Each number is 128 + 32 x the weight over its row's rms, rounded and kept within 0 to 255. Layers, rows and columns count from 0. Numbers have three digits each. The size before them is the row's rms in percent of the matrix's.

# layer 9 MLP up, 256x96, rms 0.242, rows 87-120, columns 0-95
100:127155074144109119112166109161110121121140143129044122162061088111133135089114065134149134103178141163121213174105081075113155109155085071136103156137106097170111116121129100140104180158195051106186152161174105157146093125115142162093127120115113144119144168124165163172098139112135121136
107:138123128051191124126166101144132132090122109130146131108102090174178117195124114153105206145154082103107097168092106162149122159096093154149071147142069124086082110111105159097114147137121121123102087215117161104164094065092187134118142177130117117116148111191132128103142117104180132135
087:190108117102101133075166117109161156081162135064099156071119120138157116126119190155136120093096148127078125184080075119136087112130111141144165081139165098094186152187128129121130112084118166155131116168104174142124078120162183117104211135175126121121081151113155168084117158118113114175
086:093174102130147113098157122125116142168167045166133056105117120135094134097109103184110079171125127166091117088188139055119101087143129122092105188071152146119130134136143174099123121154090160136073103166164079087106177173148130114148148125103069141111147139128174163135134147131131201131
125:109091029090125094141173113085138143157106125114117140159080101168060188077166132147101168140059143115128103129069140115129160128102171120118160075175142153176148109144149112118153123112159191168125169095104165118089082153111113149167128099164156140128103110105141113070137162098102134178
103:101164103083103122078147155095132139094185185149062123162068168127122157032120133176128113106104081160115180109169122160073093105161109121130103146146132110099135144108108095132166119165113164180139099145106138198107179149156131116111175117133163157119074147145120173097064111157151123119
101:195134124148176141154115151109148147139121154087049107133162090157129163163115109118112136092142139171094128121078116061100143106183099177146081151114147073147136087130146202041130189133145123154112116161158126119129104166139145126111132123069087087111195113100105136071122118094114138180
103:089118124119108175122122109135151112128149101116089138187091093159127186091101121142103139095100175141033099204145155193164126138089106117103175173099191125066177149144136156120123148128131096123107167159117136152140154108078103150188049081111098118091134123169122150131147113156088130145
101:130099123171095066086131068132100170064115177118131149148163096109097153186139146170108146068140109107135143128092147176131109079159120084110134082187189081076127140104101135160136143119188122094110126181124112147135086130128169135151106109127106121155094169086134112137089189191168121170
108:192222101140135094098100140105154067196076117118158113132131099119107153094129195082165096084089130155102141143088092136145129114118101076119138149123131098108108130162178114090151093146140112132114123140122062144166102123179106168148150174163084134099123096136153134171165130102212175136
100:103115167092113151125096141124156160162157072077161116090069097180122136108174109195127140149171146167116109125146145132137103083088088138070120200108123068136126156194068122101137146098085103187136127173083079188175160113099110116135164136097112141169135139117121115114130143093183144109
103:146194141072162190167091112061116138135148184124077140126119113129102117152128110114111121087147099116148156143121152200070144160150121159163127151077141095102097093117093087122160089147201126074068132161138167147123128092123124157136211136100122115093142136132129069107110148170145115065
094:180122076075158120161081152161133117114139142108083145124185044156112161096160110102151160121150167151132155161121160155095119116119103152121077124109097124103115111169164105143134160112171118125060185121110128177090059070036112154111143184116087169106135174137096114114123119128120142169
100:190152106108086139171135156182143124141085120122087122130084137115155155150069113104128126106141152147158159115077113083130128088093103149114125137168177074153080076104216072158132146148121137155109180119154091089104086106135128135178151136153160079107204100153096074129169174096119152123
093:118122091111104126093167114101108189146144123107080150131145154139133125079127081118095148115098144144090093137191074154108206093109141045146184122093098126109171196136092156118143140109176120108163118137125128122143120157120150166085157092117164121091157184168110131082087180080073152174
094:121061153167130150123138126090118118180108136082142147078159096122154098184131092141166131080140110200140118117143127078164171191134166167095092118125143080164167104124115102158109097084155153166125165139135048075121186113129114127049131095143121161126187165158139130132150087090134156109
088:141097095068169060161164103096122156179089132168152146150084103139090143127130076116117122139167145080176162147099098106092145126174217172161138029114093136141102139108154135093083143133104129103078146099107119113138127124184116161150180162171107082106155153137096132150106107135146153154
091:088132073141145120153085104139114181119122108099136128152116158158131182114144119168093132107090147072099150149137152150096140175148170121125177145172106163085165085103139166119139152122100081190133078127121168086097117097150109082097155169133156161129110120198114085184092046078073132164
110:137121143161143123132151143175108156179089143122147154080095120117076145098095154173150110111127022125116181126196158178114102088100099163090063178117124140158090135181115102062092146128145152125137124174154113114125136101178151156211154096096131086124134133123112119105089120093173108108
104:110137147138138082123155145167142147099135104138107148120070105120127114153088091149162152145124108101079092142129090108073120165139140175098103117122106118125170095143129145187087126115205131121141130132167073084166162180156043119101116047208158153140144209119122133122096175121089108157
097:108126165116135095132141108088137182135142149072184098138186136128082162094174129178147098121051073145098059122114170140104189135136203137084116106114173103142084168141084114109114105126091157136160153171132141125174119184105105175136084126190138122124091115119119119101176131112156085141
111:092148108123123097079121064064138117125177137103126124118173131170140097063104119145157121116149132222099116124151101146123143152157102125094074086131120121095092159113125117115160172149119162125101184099176101127119149159203064176088153115118093122128156196080099170142100118158162182143
121:108124101104169080143114134140138132106186139056034138138114124171187097157082081110105094087191167099122123120196126121131135125120119150110115142136182127150100123166140118103136165110101145117135161115104126106158141109156148133197067168164129128118090157122150133102184123104104179030
092:109163118164109131099106156151108108106106241077172106168055090103125103099121113183110112126114148125171155139192127151093107168124088105121107122080125146123123074158100164126039120161098143148099173106117144111123130158144158143107194138171155146058169137134121139116107168168138151119
097:105183106119157110204127144135101141105107143172148095129119167113135126124202152143077128103118122108176063159065120099101110114148118130095140121075125078070091161132185199101119071123133124174133128147093127122077110097140113162136170130116099150124113101120194178101171105089153182172
105:111076158176109125175161102099172093113154157128152190140090152164147094089114078160117181074100184149132092120177146113176139154050091102122127112131122168120165120178140146094117207123118138104180087121135099122105088112118157122155124084099123127085182129124142158085148080079122113170
099:178146081138167107137078177140117161071096082142118138118133147124091125117131108167170108117135099047114159159162141060114134108098130106135145180190126150146179121135133134021089126123148080138158155164072102102088130123157140149162145178130086069150115119100149116173124178110163121125
098:112105118120208111100154116137095121118111097107090179171114106152201186149130104133113071163113153198175093111154151135117190120164122146163129154132080083099137139118088131125122154124169111143192082137120110104175117137135128153081092086142062112094178070174135087079121163112126140155
103:153121074167128160135120103085161169106170151094129220197104123095177130117156138122085117144112113155114149106121138157095098150125070136122176157123194071120155093077069117084100123109132168167070064139106121118158134115162147117156153152151116109107109152131176081120157099073157104167
101:101168071117134141108115139143182083168137127066130163167123083138144082101125124130182156080128132149093135216123133172145110125124160186122130128107101117140134092174109062142191157130147093129123112118130137140163084043152121186113121196159093109092132183125145076122131072129138097116
111:096139090128129059163110154040191136185121157088111149124136136174139151116157105190102104158158096052158142145169088144147080067078068113117152117163143127129175127122105096139088177116156167180145091135149079130151172138145139129165106120161108169096150116098130119077112156149118140135
106:146127124141124101176120123136099165150154175057128150080168136175137115130114113088040103102107091096119165141107133165104158117111126131215173146135106107092048180144153111100101117171184117128111087127059160139131115124150137115124194153124137110149155080163118084110161142101192131091
098:096132089108133155082147132138083121188155135167137171116095128202081090161108155087082157143111120074160114189186087096090139070147133114157159147093135106082175183173150147141131165152105080151160134121140140093121119144101108160133174073137153083095124191107091138109078103111107128095
093:126106123068131076105153145054185186125123094101158118200085114178127174137164147093170144090074123096116159129108116179110132096163167111095130173143130157090090119105136144151094107130103125092083175162206175150178109104113076161101112127087115113163129177142141107126091139128154145147
# layer 9 MLP down (transposed), 256x96, rms 0.284, rows 87-120, columns 0-95
100:130115088136163170123137077179121091126067159119171117094101112110130112157129125097162116121096088145083126135066152139074116105143122146156105109128150094155168147153121131150147120109145186134158110101129106147134115165103155167049151144125198097164255164131119101122039129152104133127
097:075144132170092103155113104154140179123045138112120112113129109084134132162130123102166127144160182128123178108140100205090092165130130129138101187110096117104087139081099114125093113119158158099129147077201156181148135126161175180145152130154092068100135130104147136173144112112131057058
112:194134109095151080102108125090161151123102122126117152108098113135083133130117133092068146084102124167130153081121168109189171186113159163073162109100135144137157154117163110141112106191095110146139128177100127113054179197135156131130043155103142190104083101096147135139131109130095175161
087:114067131105181149131073070114159097134068118105133132050148125125140099146124180129162143137140119174101102137068145126183208132139175190106106122134072093146132160132080163110169129140152141150091171068080139136141120142140142169096098144127082193129080153119099158152107086125148151137
148:114097144081100100076114108116151208116129109054118105122163109143110150170155167093169128153106154111135090166095141141102141166093127123146126148106137153146131156093125182126147113163152095193185137099077154145158106156087113129116041170069115115141168158105174081119150109110077179177
103:116111115129088177114124178076127142153107137109135114086126189140147097140091130179146124082059069109143175146113157104051103113149182139106133181136098082158169155177086128152166095177140132151119074143067064095165116098113116116156119115105150152178115136111149126132160104113178193126
106:202214129156115142150076086134127147161145110154082086144117155129163124125075163144158130108134105149158138090196104110132139099165118110130131129110108117143153139128088113130117161069174184066092120148196112131143145158110080117104102100100151122152156175132059098113116137116146029163
103:151108138129118158191067144140087186102115143112163155124090121112141086129106167170211095085155124145148114082135149176146148139108170095166115119095088153180135111104155134068103102109101108088160168156079091190102115109121138095099129091108151135172114138174096131201167122172107093082
099:110175169099105151084066100169156072136191149150145140108138164110169126166145113186039178138131102166075168138132175076118098116125128154109121084110150120170129133176163129115138093097132144080125144071107099132169119181091092117097110161158123121081129164148120149141140113087124181073
112:059128098156096138095070108137075176127136077125197165125145139142195092160136120079064167101127110173099177176140151109132135087170122136097119169135108110166138118141192152118101131118062144164117084088141120107111146137075123142159134130125159131142075151182084181107180127126158127094
100:151105105099111165038123166173067145098089163127101079123130149128148112112135166098132145165111151151141176163157135110152131159068111119159109078111095112079140145094104141173127157144176132182139133097099165145108057131139096110176167132067142078178152196136120113100137074150150088156
096:152166150110125184092169089124134104117151092111129171138142144174136097140077136100081129149126153138100082138075130083131100153143129178076157053085189080105104147109160102163072128160167183103132156085108113153101160201151120104150134110114153124100101148093132163156066148095161164180
088:157089112138109133154102136151096114168129144129110112084075122111106167145165133212128062063143101125088135156155122139211143082099125126164133126122147198105154139114159144096136145113154087129152072177071194162096129098148171116169067158085114144063162161121120118141129087131126092132
101:165142141136150145113145124144173021127121118152145136130133171114137081131084178176149046124150113110141080156121119173138137107100167097139064116152112105137181073152132090070135072145119096175086142122092096155090142110174123131181176117116118110124112115099104210157116138150178139141
102:208122144070137076082148198125153155186144148151160135107175118142160107110108057180104134083140119139086078107104153086157135104141042104124172148124087157156144060146129147152142117112077138111111104105178095181149134126133158142152127139129130167070139074132101135111152119177134132118
092:128135086086110057089115097102130128100164164103101125169155113141090179158155129075108172228106126101120150194153126180103104090118110072147107115134095171079099109148151150142111130154139126160147097079099128187141062142135163112171112128154112099125128106101099134121158207142121125180
080:095145169150169141068122072083124089101133153050084098079138178140161171156088220121134111159171165149096175139112103136153078139154122087105109165126133142122131130118141142121173117202089155138163143159145102139108115139124158121134084059122117083114110119098138132059106150144154184120
083:090141108166100105159119155168127139090132151119113111044118158082125151157123106115128173106198046150171094098131141105117132107129088085114130124108125130186147123090162075138117099187136214118070155189156093155131110139163127134170135127170096150077088132120107174085127124173148104162
118:205152161108117140095168173162087120189128112120113126070104129143132118123129136144149087171099103162105155152125154146139106099150145208102120152132119109114119135158176157070128089170114169127063116121106132065170163174119104117176149157086129046103112148123087109146047136093109158092
108:151110119083105080031111183149082128124135175174138194104115106109136116110149142114136126119135127100175157095140124118197106134112142147117213058089130093128074085151167104134158073108196126174133075180133116111151166138145104134149095107130112112111183148145167090153126109137148123152
096:135106062122134132123142099194168160136062130116185154124141128109130120139120084087113101147145102099146129130102143112196131176139116130119136122126119105141078165102119175130129059113167125114154055154152118072123130132170167090106124171069166154107091193140077178123069141152213141116
122:121128167132134069205160115127195178088119103102129199113114171163155112153138129113165152162145116080156094153114067147081142158124118122116160139103147062090116152175103103111066137097122152101154081140153117168137094102162121072135108110155104135130058164164128167078106153072150131157
113:117088128132153075114146167143098200113150099101144074099116109116123082186116136162077110069123133149152173114191144094133083132134140107094131169095135139113123106142123206082101148130119138132190171125124206134159155113144154098242120135095106113094113088110125107096142083121155142127
083:046117121100163136123126065081099070156142112151116130133130122137104134137094081133125069166171127136165146079120156171083141162123162154178186136142126142104105063090151119099170156080069193115169141116107136090160145150093122121145117193130152129142093140099080133135197175134138101172
107:120069116110137152100102181130181176078162153102122091206154170166157082074062122137136102132165090142072164141107105123163086157102104072107138163164157154164099088120164152136154133080159152110123117104106117127130123137099115216114154097121107141097127190102106147180114116164106146105
101:137090169128145135161114070123134116119147130214151106125098179168135125091163087156155174083163098145148107165170129142101144207093125090114127149144167163100187079104129159127111158124098192127137103135096067145051126071104141136140125109076119107122095095090103142137101139184080163138
103:180181154125190110076220163140088129188111098116133102143097081130111107104115101134105173139137184129118149129127116093084138169099170127150083143099126139187152143128143102153072160078179158113103081131097099161107151165096099130078153138168113148081138164119098147145092120088097095181
109:093168134129130129101144112099100105104145123156162193198171142114129120113106152131182103154191090114151088116163137103187102140094184171142102156161129143149096142116135149171154084164118106044123076135145117049090122088119166127106152183075141107162066132118133128141095153088090096153
133:150113116156032130099156175149091173106137184152135155134118155128143112140107140041143163112114107137151118139108092161129175075137125091086181135114162133136129168128097125132100179131156153130132124148116150145127122049127068115089110117045182100092165133114109112132095174171151095198
115:078114097103089125123117128161145102148157162091132145092116159118131205145116128170159107107168096089120096112154094155146114075143146145098145123118102121174071091155126117198172121124154176080137109195190106106066086069089154123164088176120141136124085163102141085154195116160114149146
104:152148094138124097115133075151190191165113080092151107118129125150056067135080134152127130106150113107134081163159100096119110071117150208092110156149145137110160139062161122131094117151110115160152169079092129162139181146137146092128095112142116119188210113105063140139177137142125152147
098:174061093095082083161136132181152125104168155119118127103176119125140152165118200101069132145133109188140126133124134114123111171087149141122158129128118101116073130097107093100102120133173138136164122162140061186151146134080094189105136100093158179088053182103096135137132199141136100119
111:129090094168133123127145172142131145122097136136121094080163123111155136097087127174197123077134076127209048101086174081105139092095135190118160169078098082193141108085140128159162147096116088129174119145155107106127171131081092127172139071181152136134113130126112181110135122134127126147
096:146113114123106130112145152152143094134196113171142069003093184145156111109189114127100144191114106088192117161125137057140119179121124178146163136123110092093118135100160176111111142128138098139134156119122142137131127104104129133131103125127168078182146142154105180092085115096059154122